Each number is 500 + 50 x the weight over its row's rms, rounded and kept within 0 to 999. Layers, rows and columns count from 0. Numbers have three digits each. The size before them is the row's rms in percent of the matrix's.

# q: layer 2 attention query, 128x128, rms 0.11, rows 86-127, columns 0-63
# k: layer 2 attention key, 128x128, rms 0.112, rows 86-127, columns 0-63
# v: layer 2 attention value, 128x128, rms 0.111, rows 64-121, columns 0-63
# o: layer 2 attention output (transposed), 128x128, rms 0.101, rows 64-121, columns 0-63
q86 097:543420514479495490445585513542512510471452512499525538438537460520420562542487452498507575453394437513472495493449589435416612461471554479505502548551421515464428494539527466539478487415547534
k86 086:538582493462529466470535556459504560453575449434485468502476490521495522563487537521498507487420456458469534515464488338532473511506580580482483529568445450470546544557534548433521631498487465
q87 096:492515522505525604521511548430533501502488489475549494446403474458533512425401547470511448522588558570569570424494418464453470478448430475474499501433509390556556536500484438534470400514660448
k87 085:542542552555464520445504499545443453499487519551552454467404534477527492454521501560510440523497479519499524596475535491569512498493485414507475560557555452547494486481460410518389563396518469
q88 109:557430520428563459443527511504614460468482529509524544497514466438539514594488478462578448548544461526576542515510576516537489453418386387508450466527482543553439473439573492487531508364470449
k88 099:537485569550425528562415557484483504570587443530524447492504557537468506511445457564516498417469544506609486570577462446546537487486527475458535512572472448511533511495542437504497529450553456
q89 098:478558487505511535493458545513475447477431541579501540571455562570486500543560523400493505454528408481438585652490454498587573464461568519533490452464538489507499480506497431496473559542579501
k89 093:528489489468501449463480433495493544519401472535544599567526410517459546594461492487592419535420395575499559480499443518520463505532548498469494425619486546479483502502605532445505530426516508
q90 096:411457527472575569556512451499545466472416510497390508398515528559469504493538553465506462518424475469517443502513507661499517482483457528463555500489477607457388446550493533598509503538458461
k90 090:532504499568481554595511584473587535609320461459543534453440451481429519475500551539483599493543481458499500532486477541470495447541470600472486494516417465540496453529464502469438422509494519
q91 104:536560503454474485437565513522605519404461524469567398461524517552528587508508441532502425572425542572523529500532482494550448456553579524507474425510538495403450540448496492506417513492474448
k91 103:435566432477563477480464447488428490494524532556461519530454541525614514473578543482434540497508532500561501431510403496478449554520515591529546655623429482509530491437529485530508473485554527
q92 093:507472560568480517485491513486509518580442486465545513457507509540489559399491526503559477595474508503449439548449536488550511453370508461489509500385521572488525432488519476504472578462452532
k92 090:479540475470562470402486521494574572461474440530421540510519453541415472446440474409560522455452462444444599549532493534547543501566532461594546494495454507482473496457532437469375557579492577
q93 089:419531567505544567468560457484516551488584568508548530515542479431511416378532430494523500372555526435565482557431417542537573515599479472568489546484535504498440457487545504476514495565491460
k93 089:527436492462478490497592484499561484550501548590432509452493485553501495538472546396532481539488464428435485450548461525406542494363484489559525548491434566374537414510584490572470464545517563
q94 094:525460556470451506595416458525574436509499467459509492540457520454464460596486551517470503477524570515522459517485580502596466450510406529533420580417512469578541486470493483485527502541529499
k94 092:515541531556487511438546589459597537483494574522526466485449390412444481516554520523527518421451498485475514460542474539590524518511414552532567561557596622455514452448539487444441566488477511
q95 101:526489560529451557503454486449441452563476476436509485515541426529478514468518550476392455509456464479490488423589438466423483584455533529568496541531468439504450626524427518521574379479572506
k95 094:421486470541504438505561451529506536565525435584499503404544574448553495511455537525575587451487537453371464493445524501564457480460439454603475444511553540547478424482517474532599568574419502
q96 096:471477471467488581456485544521502476415429524540427450432595404467353492476432528532567544455464497505516449442558533412498535482468568554425501564522377549419465471510517468572544589518454577
k96 086:501495468558574430574462475521497563447517558389487487468428507483525501506466550482543543423484481484515438489535518463560518499510491441499482532513560381614586453563534514461472566503454500
q97 084:492442416429436521432507448479533397471466535493470566480533519436461592531474462506476438470483528550501494574485501514519634473378513572534526592536459523532538566485513431498507603451451610
k97 082:452518517551563496428579529546570477529510561534407561476535419457485457462626556526496536511375529460482429447556474428577497506550547530548426409479584516439561486465478506432504526494479490
q98 085:438432438508494638582493484545475566432447503580483487406554481488424422457536508518565430530469499513469486435537460538464518640518606523486460529534386436519467485544434560552464551575487520
k98 094:513495548560560390493545661501567483565451482479563578488417472461519510553500464540545620481514445456524498453508455498558392408481464509563479565517467473541595450487501471462467524426438495
q99 093:553477467498488443515445445573498472494499577509553523429543646505467485515377568471479438508576449483552544450499502454541541528519507511513497493526534535541474632526462533505536511550480574
k99 087:582562539462520505489461529501500402467551544508526586498437424505541523512479528533480514524462443445567487504441462421558463430527530509557495487471377522416494482458543464541486527560471470
q100 078:487536467511456463499459434438557446477559450496592530599517524532468502545478514462521371611537510508551495465488532474474466533513487488430488521472514531511551598510471453487520410555546437
k100 086:466554631381487454529466513471486530556476430455526465496514526584522462515510389496419479564480488478483448474456499557515524557480514514486491540469532474492526531434615504468565420459510447
q101 101:565497482571497445488454494521410498484490485517543546496588487436556428549409469549480465597489470518580524503445499501468498411433504383545476523328536553551411555532426455515489464529517490
k101 092:476565436470425495451417513522520574532468490411560492533485568565497516511463497465450510477458519411550497484517513586492567530541570626498570541471444569387536481478547531417504475585471562
q102 083:576521454451568645536484480422510490545494518526460518470599521406482525537546482463497517525429601512468483448486618532545450530502529496489549489456365466477556444435537457491499550511500427
k102 086:476371478552437508485529591573504392530426529424489497518484434516370499450441473434515506468518450538610462549505527561626450497530471533519481468526544408563452474514469504534484549532541482
q103 081:514462428414472517495445524509522490404541470494493556477569435463535524510446408483473505475463451551489559380471438508468582506501476500608551477529460535620502534515512457543615577426483482
k103 089:502592531581546549521438512412513536451543515538436545455525489534575379469444583633509575494485567473524525561533429437518471508486472448470400509549517497591504425523543561510549554515449405
q104 089:506542429472510402465514544512468539524519426582530517555555588489516449505504477536459424589461529614468559473375510424503536495438478480485501481485575558612523547537486425541544498468526530
k104 089:407482406521468444444566504488469516522492506506463448615488473591548534440612449452441539499419655556461439489508569515400490520546621498435534516531452477449457501497544484530499499493499518
q105 087:566496501482537533499449573553525430518543496589503474530403544437536461494545458455547503493553483494490556452611454461585531485508437449427470426473498586545458556454409466528518561558546454
k105 084:531552469498413538541445434531428516493485465571462573473514557465444511410532562461517546476514537504416471512500494571534546573525426512380527460441484548510524466426631414480550411615469463
q106 088:582506424554459464571564524540495450504517493542539600530474550479509498549519517427416480486464546474488546475473439499567492521536473530563524531588532489420560406556574521518468565392625496
k106 089:654554553512444592507443432508411487515472552534510497596508542387497555497448463530513425502534538668417468586558384481386516536432545437473595513483552555541465487510523473467511513519475551
q107 092:477568542537461476510491502471480431445503536546482516499476422548493450429548584533511509496558498591467510494630475479503504515582468484486440526494560418494615451467403426466501508525543503
k107 106:505458487454547538548490461500559571496446447433532507455453577537479491494498450448495412521531421550469502447474476487487549514536470492489496427472493516535440598452475491508646463443531556
q108 085:482547514533562481405487615592484509612562487452504569459515540473577534567521583544595463487489537460518515498480490530469505494505456440548583553424435514470598505468491481462552393382489416
k108 086:469596445465394530441461495486564582552503548489438425514519506613491514519478549490535492535459424494495531610445495490501509476559526571444458473511446475445526416391465551535480488467506462
q109 088:473481408459489511443525510500443493459538395600531513455498503487484487548576525494503449497513491566442471515524411445510503520508438510511509559607428456484455533494519482536450639486513510
k109 080:437427467542499456519559411536586569389466475520473467485496472562488560438541539559411564415552536483528467488532440566428458525582508441368640496521521469505476444602586498495540538432517494
q110 099:557541479491521563604514465483566566488509482421492463532472543493403505558583506517466490485446545488426488423557481557544468548500519473611460507445596465511555394494466525524528478566580565
k110 099:523518540567552589538529560502519421497462490557532516468537450516525402529493511462448541512595548624445590532557519464557445512518499490494493506493509447403487455509507512463443503444507464
q111 093:417517626566497507432467514509483528535575532537515500538453595482485463543520533489532449523514496527454475450417503471495482516581496448543497584461511512372545462540414513571638393484458484
k111 089:546443553394462388435531491500525512498366482512541468435529490546576507515504457562489479413484424517508582482466493442453510586408453531436457521485505563431509500570472493536574530501545583
q112 103:492456499489496451566515483568577562544537473522509513510437478498437522514487419509495500435518430568412503566483488569461526487505570575481613487488380567420522535552562428489528479496550533
k112 101:468460548457550475491463533473535446524575465461523533463481549420472542497506527463456522505500431447523502505517556466458389563517519448528620528452542460445498468544438523554638505570456507
q113 095:505533416497489455441420604495518424505478456518516629510482489423588507484530542556378592465569544523444424399485396464491526482553486523495512465498453532511502403505510533510496436435436510
k113 096:475549537564441455576549466584516522465539548527458537479446439520561496525524384518519521503609501564500476540498487543430464536478476597428412535415470599517574559583583536438511516565370429
q114 104:506483470497536570486568490408444449430572518416579502494504492545524469508436532514514506559430540559473532411483501535476532488498485597545428381508432553472499414526466441530431407461444591
k114 100:497580449485489504564477561531530506548505551534510462546510500439676438428530452539481491436447503533553456584576548469473546457528514469608480528531460486522522476445593556514523490519569492
q115 097:574575570417432542540541509504481512478535465460504484535582494492393667487478536449566527406554421419437574390518517532430587492436525586423531513544537540543513532512499441540473476458441462
k115 107:513501479547525477588535416416470493556483485506543487525501458515466454504477576496545431569508459513531546561646468531516493484611513449512554491511478442500491554496461490594600472502451543
q116 074:535544406528473535510453518431526445498438514581547452380588524521542434474539471434475450556480486537560523475609426535512476460523551380520467544446480492531533429534463518573538462518498541
k116 126:514438594423445466509491473553521471506518423492535581479527513534490450571510488396514471552478481517584527468458449533551554478536518543408567465511493600508517554449476402606637418559435499
q117 092:494628440433441445562451444519480556476457553486598451515547519463565557495486494527576545534551466462556474566566366504498479524436456508535560493594467540529438513526526434500520465445489561
k117 085:480460396543485503388499536486375539418506545521436525483594454487454422536496435538511551461489512484422459550479596487482463503541502571584545570463539483475524517464510494485587444436495522
q118 100:472383508503452551536522521522468546612461440488493501529468529503477467464512495531506510488537587463440505445432521562465447520443401534517490564431523470500534500509585532393500596460508506
k118 127:511475519367495443555554487467541576503540475498484528541457479545475614489555527441532507538535438518527588475462530546459500558505463493400567472462487544444503487416474406617623431476481562
q119 098:537532563549470618448471491447588516499589485477447487449482569485430452400513441432509523539465531466377430477496550581503433509506536579531516534581453484526513381517531503567475561495510495
k119 101:581523472399453482457528528442566436521479499574463442547493574568475590483530554435424515480612430494467545524389445486567511483426492514508456520454486542448526491505453535565494466560494510
q120 101:536491453529520516527542517443478467503523445441484523533446649468504436487525406518472421596514488534483534509557432470455504631511503477530483538508492573499585548538452481437500496557514493
k120 097:404577473496564547508444450456527488516602554621468544540539460510458455530500561544446505459600529502460445462532502549485520420449367505525574567508430551583501512472460485471497456445510469
q121 100:520479496475547476580599444517488564518529414550558524538487454492571496459541520594567489542539482553522487509486502576561541416590584519531517463620480409543554481506572507550523511532501489
k121 093:476512623458582536515496450517483468434458511522458474511537527520550557497573463526533453481369510569468483536546455431547416557521530517518475550401608537531482523497494481520519412427515480
q122 093:458509557472483502571560470581474513541426527498529556501483561413514525445526546423496592372464516417517511555549455488526500480482457524564472602457469532544467451541556552576558388563465530
k122 088:517539456557509445454502497465561521445461517459492382362621511452461445464515506549525428557544565424416501489495498501534549566447441512484533408436498558529514500417467516439521600567500491
q123 109:397418506460496516449458419506544475523491470448433475518532500492577532559556545443461497460415535417519523496527461479497596637467592573441420494578466527426461510487541393443498612485523474
k123 096:462391508528558503522530530388431567546450541547494517508512501506501516417537481444538464473499484456535573572452503519535417410517412432451528474504615460465444539476507575549495470609570560
q124 094:503498488533501488579528437548396471505477598544581499569495503526506459528416535477433440523636532504527542502525475524380492417498450519463492549488495533518536526421506460500480478493400543
k124 096:575438499442513452530561538621501457434486501518477525467529520443509508571439464595575516450473462517467459435548515554488464426612503491494510463581470480465490482495523534487339538451512469
q125 088:561493521468528432471488487669626494537506459469490486471538449524559511454456508474439447533508560524512507492455407439510484518497540512482561535393485498595494422453545606460460414484452518
k125 092:544443496503440515402545487557420574494563565508488472517424506606486512558577454476488506451494565514482557463543411504410488499495515514518568573506497557542487492371495457507538432516540360
q126 101:423476446623497615506588504559491513521418512583569437524509600541508425500494513521461504551473447493520550504516487465546457533499520519513470560429420518563348538550451510500438585464480516
k126 096:498430435415468454478519461536485534501447439557474501435472488520498572551492512593559533488485477533584464525409541468460579562444495528479459406486456548553509460466532428488500577536572545
q127 094:497440515468488550358433514499495502512571508579620504527575463481529522498568496510535484439517554556491547401404475490500575505425566455518546550566507513453514455433431486414485451571511494
k127 086:511416483539524462524544476479510554486485447509421488507511503571460458494572490479469516539566502487406491540530426510442481577569443473516419565495611460502604478505530454445490537435498540
v64 109:515499495535553436533472473534547477499415562495539583494535508483600434518491481428606473511510573512459506475471563448610498558497484462534360585473526516512528419417528411457543471468446470
o64 110:470445590438576488551510628632491632465555475550489649528460487480599478456460491508498428447489448602503440501492430486519551502530522425411552529537544456530498498575511515400487557422470501
v65 100:482525445512565487552496521542357595429486546593535448533495544498542492479441573522411464542492500469541517460514519467504384452573415454431531546440561474522397430449497542517475507536490453
o65 100:478530437467497546472408498468543463482555562434548475527555467439505547574466621533471529538432452531462503484460454502457499446566478394541453506512508439466609438481454457464494425463480523
v66 094:397484482570534570536506408556489450524497508544507539445592495492607451465523492560529437488466489441516539437560448564440462456525589532508516508506519561529446494472446428443527581519462487
o66 099:498470454457514589492493490425496520500475540575485439534497572463499338455446525512532574502520549548511422486478522469555443551483515533526445456527645516583500526467493487453521553562560466
v67 106:536578419436486519505515472551545482549503479503446440579526487485491582528501405584598548555459482459445412417483516487511595491468431450476414490475413521460510501431482502489493416499526488
o67 108:603472527494573494579471535495466572525534528524453603533491477494493560498548517546483556385488493526415493526474447425482581551473558508554509516484526476445518428537513538578464350444534515
v68 105:603362495491472498514487442455562526552467517472446485479583587503597476556528536530541410517468538456507443485520464531460417434541599494453517469563523512521411509566498512462533496506546545
o68 115:455537400552501531470498496474434466501462568538515531436513482542516410445526557589577446617455579543576509492504529479460436533408572458518511494431529529476505547406446476434522549570562515
v69 105:516537468484544466622554514434459545463501444496494551509473577516502483502610501463455585535549486553670527542443506488412522500477471523472466526472435485495473552478551462466524497524569567
o69 104:494593511508454468422447524586470474518525517444591489483623569526417457510432509452542456480508498502449520470453493442474535510494442503474598440485506452540534559582507442495517551506530528
v70 096:476469471418460562452531486530463469528435534427472497499465529537496494509463578544512501370504475469492500421537473499484459532426469491537404568443430477507487546605507622480533579514527504
o70 098:575476546384605603554568564504515511568387516470471427502508535586515548492494519519537487536419484422416588501554493534505502510419501502453420499461512519514452577484513511434542519511422508
v71 092:529461461437565456502521537529446597558581487428495503586438482414617404482468444451519459456534506546468572442493503488565518525481501466549463569471509468511446565469490427434377491488503508
o71 105:444456458472525429563504448541478498578505509564467521507447582495479480570543511518605453386499446588431515548458529495499563542410543471490483554589464560547511517487510425462453619521479543
v72 097:503613499525557445525425516575456519535441421476557545559504396490484534508483509470447542479473606465460494448482494510548520591574446605559546374524427477454410365536549485555468535466579570
o72 105:601572383589461457526468546457523475459529516505453592497484418543568579486528562530572633522477431557481407529411483493434460343511499471449474523463481481502533488452513475603452523494498486
v73 108:479662505463428405497534468477562486466479564663474501506527509544463527491476543439440584473547544482512493434439505541449449499557463550458619446515419630507444500467537517466446425444441535
o73 101:489523495585408457420470507498488527491495554508410565511503424510482498556549553440404518541496527509447494601464466438461587486491521528517490464467505546409502402570532442619584570597484522
v74 096:493492474571486558501560450517375439445454538524413488480577459530467549426533520526490450522452517511476513536548484509549430505505508468520463445535556667421542531503632508582424449529563576
o74 098:516462558569496546532510574430509450438440423404498502423560477410510554466477484537406550499529459502522510454498513515520447565561515548518445408485537532456536524547482491462438590485501585
v75 098:475500523425454571541494541522543488484513485523489532436540466541507419465526469424502546525498488455465575422559557539439526554517483506478512562450475469581462484620457496490472536550584484
o75 102:412523541489471588447499509517476471509558589468577509483467472409383391435585460418477581499495568512412527485470467483519392491429362571454511511458478494519469511532545548428517533502573542
v76 090:560487546451474636556529578428533476483533469445513551570399480548486568403496523524537543455449480542456520469450610510578552407533455581476506465531486422456507523509461531513517490478505514
o76 095:504551467512453510411493494571443502544511468555537550458428508529500515491496531476575576465467477463498470524450440544487518507578433478497524556645460567486419604462410433576479500399444590
v77 109:476504490433531519501466519554466485494484436539504511490594556514492513547511510575504458492445512460443517501428509476505497603475534456471582539527459445472549497497423511398513543513518551
o77 114:565554463427440545482463487452466457515462541466595476543562451403484597395434453420427478489517537528515506505468464509496472491569462449494533472503606433557592502469484521459548435563584438
v78 105:505507446448540450445503448554476685472564500537476434495470567569437500466530465516470447564473518580460476486577436519487595480472476558531463466536495556446670519459458521496512511548403461
o78 104:481482469502494470492537478464419525541448540490506431495576539520554506477497522625466434492499518563568446562583556436436490471580477474473487554443582475566451545480492539556520471434424477
v79 099:456569498488540542508436549496533543585527464565520426526475442517545534527424531564551391514502470501592555450532551595464561440438536467536546534543475436447511548545489484509478485510507621
o79 104:446472411482452525490495496408478550582524581481561544456481455466536541473470476522507603496565481540573455407456571578531551474537516376464510528517530595478534559485527532584554574481493504
v80 101:487431477454503445499527502625499496473441325402466554562511487555512377429505530493509447501472427508569563433481463495542456523492464510455563524452483475583556507467487515540380481470537509
o80 108:502502563509452435557488566511545503559531357421567554456447532466479496431422536432511450556533513556430519510452484516413530491492380445447536600459529549489552491418476492436426436427521402
v81 108:518430423539488523518552595441505488624519432458522530439516517417506472439638518464513403382505524430421518521581481524494492457424615545532496454469496538539485508527555530503499573539484589
o81 112:527430523607561530570526472497478562574429353485404438436446603479450561498444515478497492451499522493576493527475537604512563542456539441464479532450459430532461561506496558424520547516540527
v82 099:547492569494519510560495576525498406459475516490474472565596465347555509494441506460444522587551460548512405479548499521421527458574410415539474537460520448485447448444522451510516470579549482
o82 103:435479403593476449430534635504556445525509513470553554556564566345467613529488502498503472483503528521454503443466516536507460545521503503450521546461496467468582451551549478504505420487484513
v83 104:487566504488576444515467512421498563435515591451493459481516507512497505484478488520496511600518504375546506557534536495527410442602429606497551416495551570482427520496560538438576547531484477
o83 105:465544479526508536436459519358512519430542536460493463509592605503557515408504474440525556529542538412537546489512431429534476472450590485526504367493584502410576470564468455468606532403445530
v84 104:509497473388510510446397441593511476538523490474436541586442444535426473539546522416523469493477472430440481532545449483448536477521460532550426491540499524597540473517538575546574478519400535
o84 101:527580511678484554514528552494493415526437414499425509514490484418460499459542588556548455500475497519450487561620474434468433412418489523462471514477503531467467565465503607515565438573420497
v85 105:509498487554439498489439458531489469458560525506503469366531521460533554481474542457511449529467552588512506499510508600403530472390487436489512516517508583476444534572509575559541532429403578
o85 107:468440512579515530475502515528518519493464523543523425470555607539574505598568495555438491565474517517594534468539538524560475476486579511439401476408546525432412524536413495515480502544517506
v86 104:546480526489566508493459533522569525494577557481497560563498399487438527548476449456481543480553476454578446498474566521445529546519576477599447423497538537521510471542460564598448510532471478
o86 106:520464518497459466547524552519529407399454559510551485462450434402506506563483477507496580458491528524507592496474421485535554528452509554507473529524502636419449440451554562546518498461537462
v87 093:532478514566574445474506598454478401495527534542453500530513443522451504470502524516463492547399406518453512488586466471489615536481429443422566455535439513387535502583491487474548545414625404
o87 099:472592550475520564481537566484484489511487550466562537567595497454506520495519460541562559522535405480474491527523495543575435568516461592579509480459459412472549580505425517547413381449488504
v88 100:581528522506499460415571449579479566489496478514448459590453472415465549533533484491469477490478379483550523542570445462520527542550430541536554397521531553473542421474465544484492487461522492
o88 100:515522467488496481489483459472551537530419517502484448634541516522491451484545534505535557497374500475494564514560487585482529590486536472596521582522427536491510390547544524518490479450442488
v89 088:491522539515548579540520528541459470564481493505523454600444429459462521369472486578448583458476538496597478510485462527432532444560530500534500522532491493514561437472534501409560467466455409
o89 091:558499413528429524487521547541519565465643418585487517493500514527513506512505409515548461465476417476514446574415444383522540558566447498570593541532554491490548524584442456544577435430550514
v90 109:469435448452544484516443489527531470536520523456467492486505530428510563430505524549548426487477539453515448488556475409520534454522576461518585484494598464479444651498433501453498517531496430
o90 111:517503416396427580549429474455568464552499421625469531492523479440618511412545569594528454533567494459475551517543518600452475502490452477528427488604555483487530523520542487465523481546532518
v91 095:500477565516527527471542513397521545472493582473443482551506496546432507613452486525517540528434512456553538508458422460434520461434426575478487575474541508502469538488541511486471581530460415
o91 099:525496457442467517509536462563475471462570488555478454455556525488566435477448491515458456434492521458493537434595446494477396467438408427480648540447504533483496474545521499497557508512466557
v92 119:557490480510546491518518580454437458425541402504394467470573604507506551583502503455436537515516558612449507401485579624477538625513412555436439429477578474466564500465419411435491533545432496
o92 121:508478536508483482460411504553455493502496482513446445540514479476491567486578462495503484510505548550535467440432541545432459392501473572456563556459501509508519562424537526528509522388485549
v93 098:394429512593476444415464498449408481483484507469538386545455552528473490509550444430504570471557585540446466532491524538490509485464504430424504483477477526523463592581586495536562499422521499
o93 101:516551563566384444545500548563474452484472504494448537466536442511446452470485479457460492525550517554566529581463529421499510468494547452415395464504457489463443460538422503433487592483498521
v94 090:521478447457504495429513547498470506438487486523402502541515557489492540532515533448470560448596555533524474541494473398435498558479506573489435370487473534513516473545473506511560470469486627
o94 092:498582522550523550530437477548572473454514457561431491508464491497580494521520514500557460585415461487511447488507497389506527529447536545407585466518424581471498514509507415502525463450462514
v95 119:461465495500468539466563460525470584450522460567474468464515501434533421471453502513495525516453520434502437607478560523548560495500470532591483457536441545440495356537551533481494508501461425
o95 122:449508511463594471495573501554483500455587508547515466499445531541537509435485504472484510503448410427449404605483525441523470553573650505519441490517544494446490420527472561513584442547484481
v96 092:479434583537509575461498588510436532524485519464424539488512511522472462508474530511448469477470461502502494448546575504494535506420504520553607492463552510364536602535459439430510410430464537
o96 098:552533474499467592555477487433460496505549495426476496560495522471579514480430482518409470565433467548515533493408498609576438448509415500512493476559590479498530528416443458557558510440529618
v97 105:565562474580429491549407437547525544573501469558423442518585490458467445480515556512472496511465549555529497546527528629460469428583467507447509531486471505460500498436532553506467489592515506
o97 104:550498517504468494425481490551421493540411525507492542469515560481510482550496477510477536514486572538459453509478516435515489559525619560416474549434461570525499429497513501551453557497451466
v98 099:620507481502454464592437459455492530501500524553500571443485468500573517469492476438483532525554472506529476569586478480498436509464451484541574500516615447597433484452528536637456458475502395
o98 105:443481427504479464524438512570458318444473458523495600513448593497496464606568530544493511596540561518501401531527511525529625496476477443392404479526482534476478411553492481568461518490405489
v99 105:547473467466473482376451551554616546531477534423536498546525481390459526548499487434449487510390466486519513544528504448501543478565512511383512537555548533527533501442522562523388480522467544
o99 105:580562506528452432540550564424481516567529544513405508592443475443521396527554453497455528500558488461528538525530472501504409618485500446507570474561485615484557419476521544484545454526494511
v100 101:535465436514448593545473556483584560562491438450483448622481488463502526492529473497484510569497516589470421450455443595554496561399481518463515463551523519489501485362421504437515484491475533
o100 099:526528506454540480469464454490530392484631561482433472560449434462514562490534454506486467523552521568537574487539521497498521485509539423454606501521486547464437509491556463515381515450469516
v101 108:590545482452473462460545504527509492514469518511589545545519547566470574402582454418468478490531505436463568500554497613490414482475513555507597535468417493466481375440463511558437418476525503
o101 104:585528577563509474520491417424539414566464530531573598498483509577554548473534467529521529565398492482491421506451460584509475481444484553464480460385523514509477374517462540513490462450528497
v102 100:483478566533552420477500530532484546470504456592513436446536521523518534458507469516484460500527516494517545526476380508491472469475560398454510458508424569560551492508508459456437549529596453
o102 103:529453443493483432535499475501565548583485497452522532541440483510507505577432424428466458492599458508451458514427507525438513543373557462515507449431471591431513493614516452461477542392555459
v103 106:418486592504518493458449511505529414435418549632481537651482486445562485534478429491507495509391453519556529562610529537587466528507513495481555478493515459512507465491435531578526512468477507
o103 104:468474526521489397495527529524522489491505548482544671491493463364551601549462408529498516554570533470477527579575565506581432598491515458542535498551466452464585446432572534504498455447494534
v104 097:515495412623575499390514461471593543447462464464439478491556547590423506523595460503456453549519499465510471479495579597418497495576484494515481441412481481614522567479493421518506464570618563
o104 099:469443584571556519476476486431541520463490436437463588570462499508532454384518454417461494569473550485508600380519495475479441447496543503475453522401457464573606501502466477580560499485530485
v105 110:478506502465494418461575651563489474443477497483601595516493480506572474508403406459496477472498543487517425508416523536516601505417575483515514489492489599499460482488499513491520469422658457
o105 111:528539587443445446492556485591521468508468534522476499484499478569481547508501503489595539447454466588421473572481500463540458572418495415469464473520576557436420467512439508515409504479593460
v106 097:558510492515573449531368480478506527463504493416470475513461484480376522485510495478449513567473476466457477466561512508522470440533502443450507572446475514495543549477608444574544502443511534
o106 099:503529533438422440480497552471435558510449507486390614496534541465501484467467442469470531408520492543470582463520522522492583459497471509427516457515502547465535501496409491616471478495450501
v107 105:550500532499543457453478535522504508426567462516547436452513440510462533589492519545534567507524517425527486505584467459457383366492473458475443440467495508472506473553455560507531522463509465
o107 110:507511453457473505417467501472545527441578519433456476436537472528445458406482428510559511526471445484454415492523566431511439525463437481565518468365568544470452472533522514493580415534446488
v108 098:424465546509532475478467541483531568566556547461482479525529489499571508518478445553417452435526501568530568509539379535473526505525545532511517469525464540493473485377489504558511508516443516
o108 098:433478449480504508460547362469452501534534482516546530598506555503572432439415441491460479503558545526542502559517433446560542532570554526517467510545386571580475483449478560384440531540517536
v109 093:590446467440482518530511473478503514509497501485525539494520413408544550548456545489624566543554497450584488522415507553471526442516440511510513424549445568509555504446489442506527411495538537
o109 088:532459494562530455433547494578579413517460443506461509486488464483498544475506501498574472492567512458522564446545527523523587632588507389576556465487543471404569480487541511580511460460514513
v110 093:499497464518496468512462500608544530536467455486501544522571474553470461518408541511468479522536583472524493516510551490540501427447544527579521514500472453458465568447507494407558432563531467
o110 096:529424586397454430556565482458523512507501526494543501484392496518510521430517529425564455451416473597444514478482480524493524553452532532485426467475581516493504514517601486488527467519529507
v111 095:503435466463506577478550461505501544486419516436507473480575551526513535555538448502533608499571437567483465567525492482489587499533413459513564481559490529452494519551503487437458391487473553
o111 104:571451515477542516522435607481459364494494467415543533492567481532410573529609426476514452585471537501540530528468537452446467477536486502558482395476572477486504531475442462531582494472539492
v112 099:483560411533470474529489531432479582520500496525615520463491574423497584450410463452554525421546504607485502500502449448591511516501456407500524469452496503539461364526492506528570551427477522
o112 100:425383502422484389534473567507482572456505533465480503541446498538497457569485594467644568541483361519561411554515508531478556467495577452461487428500511428442398437543514521463421499564373494
v113 103:531500532566450485459396546569589503470556485524530523503477513580456578605511548514422452551438538524565393510387439527533445530506479380507478524515540486463521403535479588547453382502490374
o113 108:551491518559530470507528591537423442430561557415536540436511495539549465626459511529389457537494457541468488515554415527446465454495532454527528609432558510480491456536439528564504475546573476
v114 096:452487526466453538473532573474423459482416489447473545456458488395504571603561490554482499494438529540463378386565486523538425474491495490573424576494495480440494511523392549428521565491561447
o114 098:499472536453553531362445480520523468525542509523472464491589454553470590475581503502557477516457522484464493518484550519451378547474495436553430511525551496475465547495566551502490416507536486
v115 104:440552428522471534428436598524498407475474455520562412448532514515366502516471448518519473601535534466577489448494568561527532445565518550562555469525492445465489463499407540588486465401448443
o115 105:559575563486476469488487497441520563417506559396504546469390411465492568522500517538497545561559486473545483461385513502455461463574391480521488461544515526484583500475433598639518441490483441
v116 092:554480455507444601519488508541506545487505448441417445537504439610473473547526566428432411644480465587450541459494444473571477562495488492437506540529596504516499465508458407499502511450535492
o116 097:489464528496535545508417478475525423517521609536446479456546531479452493535610508505556508588419440495498505458438556506512454550469522507476503526520540449560510595477463474547421476480475469
v117 087:495507583515554446550562497578467408516457510537501523492427530557531527529604457523514513573584559503480416580503458527455515458466517442585515507600487416537442543525534484426558393433521463
o117 094:506435518513484418535580472491527506362464477554506534481477510565471483552503583454454500526473484601397488424507515461503498448541511466578514492493619464570431547507540454507553524610427393
v118 105:493403421503440468540584467485499447515528459484526648553418487540517440552517530441555572498489512494448427481459503502539471462469468519556315478522565521513486514616517518458476429488583448
o118 109:467464526577519582523535553609478575564503469514528507485412496575399458487562564563572502410479497446421550439498528497404515506517506465567412422498484595551433549475492569490510456459562591
v119 097:527488561485463528449527474539476559431552512548523408546439539433569442491512537445551582411494478454520514416507545538486589472500426557583470424562489405527471484486533568466515468517457603
o119 099:570539473462475569412415488568628549550510573522517495536391596533529548533504467446561445492437538453468531507484421429516553532590534470537507553538507383539523525431435435528533497460468560
v120 097:495480553505519558519493465416526517435537440468525564513647494488492490401536384527446462522542480583525582493560517591454404524477525539498412477500560540434509439514522553434538526449440554
o120 101:486489461474513483489521421449530494486503459470574483375417577497465561451549433523442496554478532455553534558491442525546443492515440494409503520515555595578447536522543491559372527489405543
v121 104:447503488546454473528494539433410523474449573467526470521497475526485416489480498464515484418450537566519514498422440465489491534520417444477495545446579487574509506508528506444438508505499547
o121 105:514447582544522412513458535498525449530434498487599453562555486468457495608539539511470424443540455553500536427390428519492415471595449455495581519508452439406514546411430451395519473651451567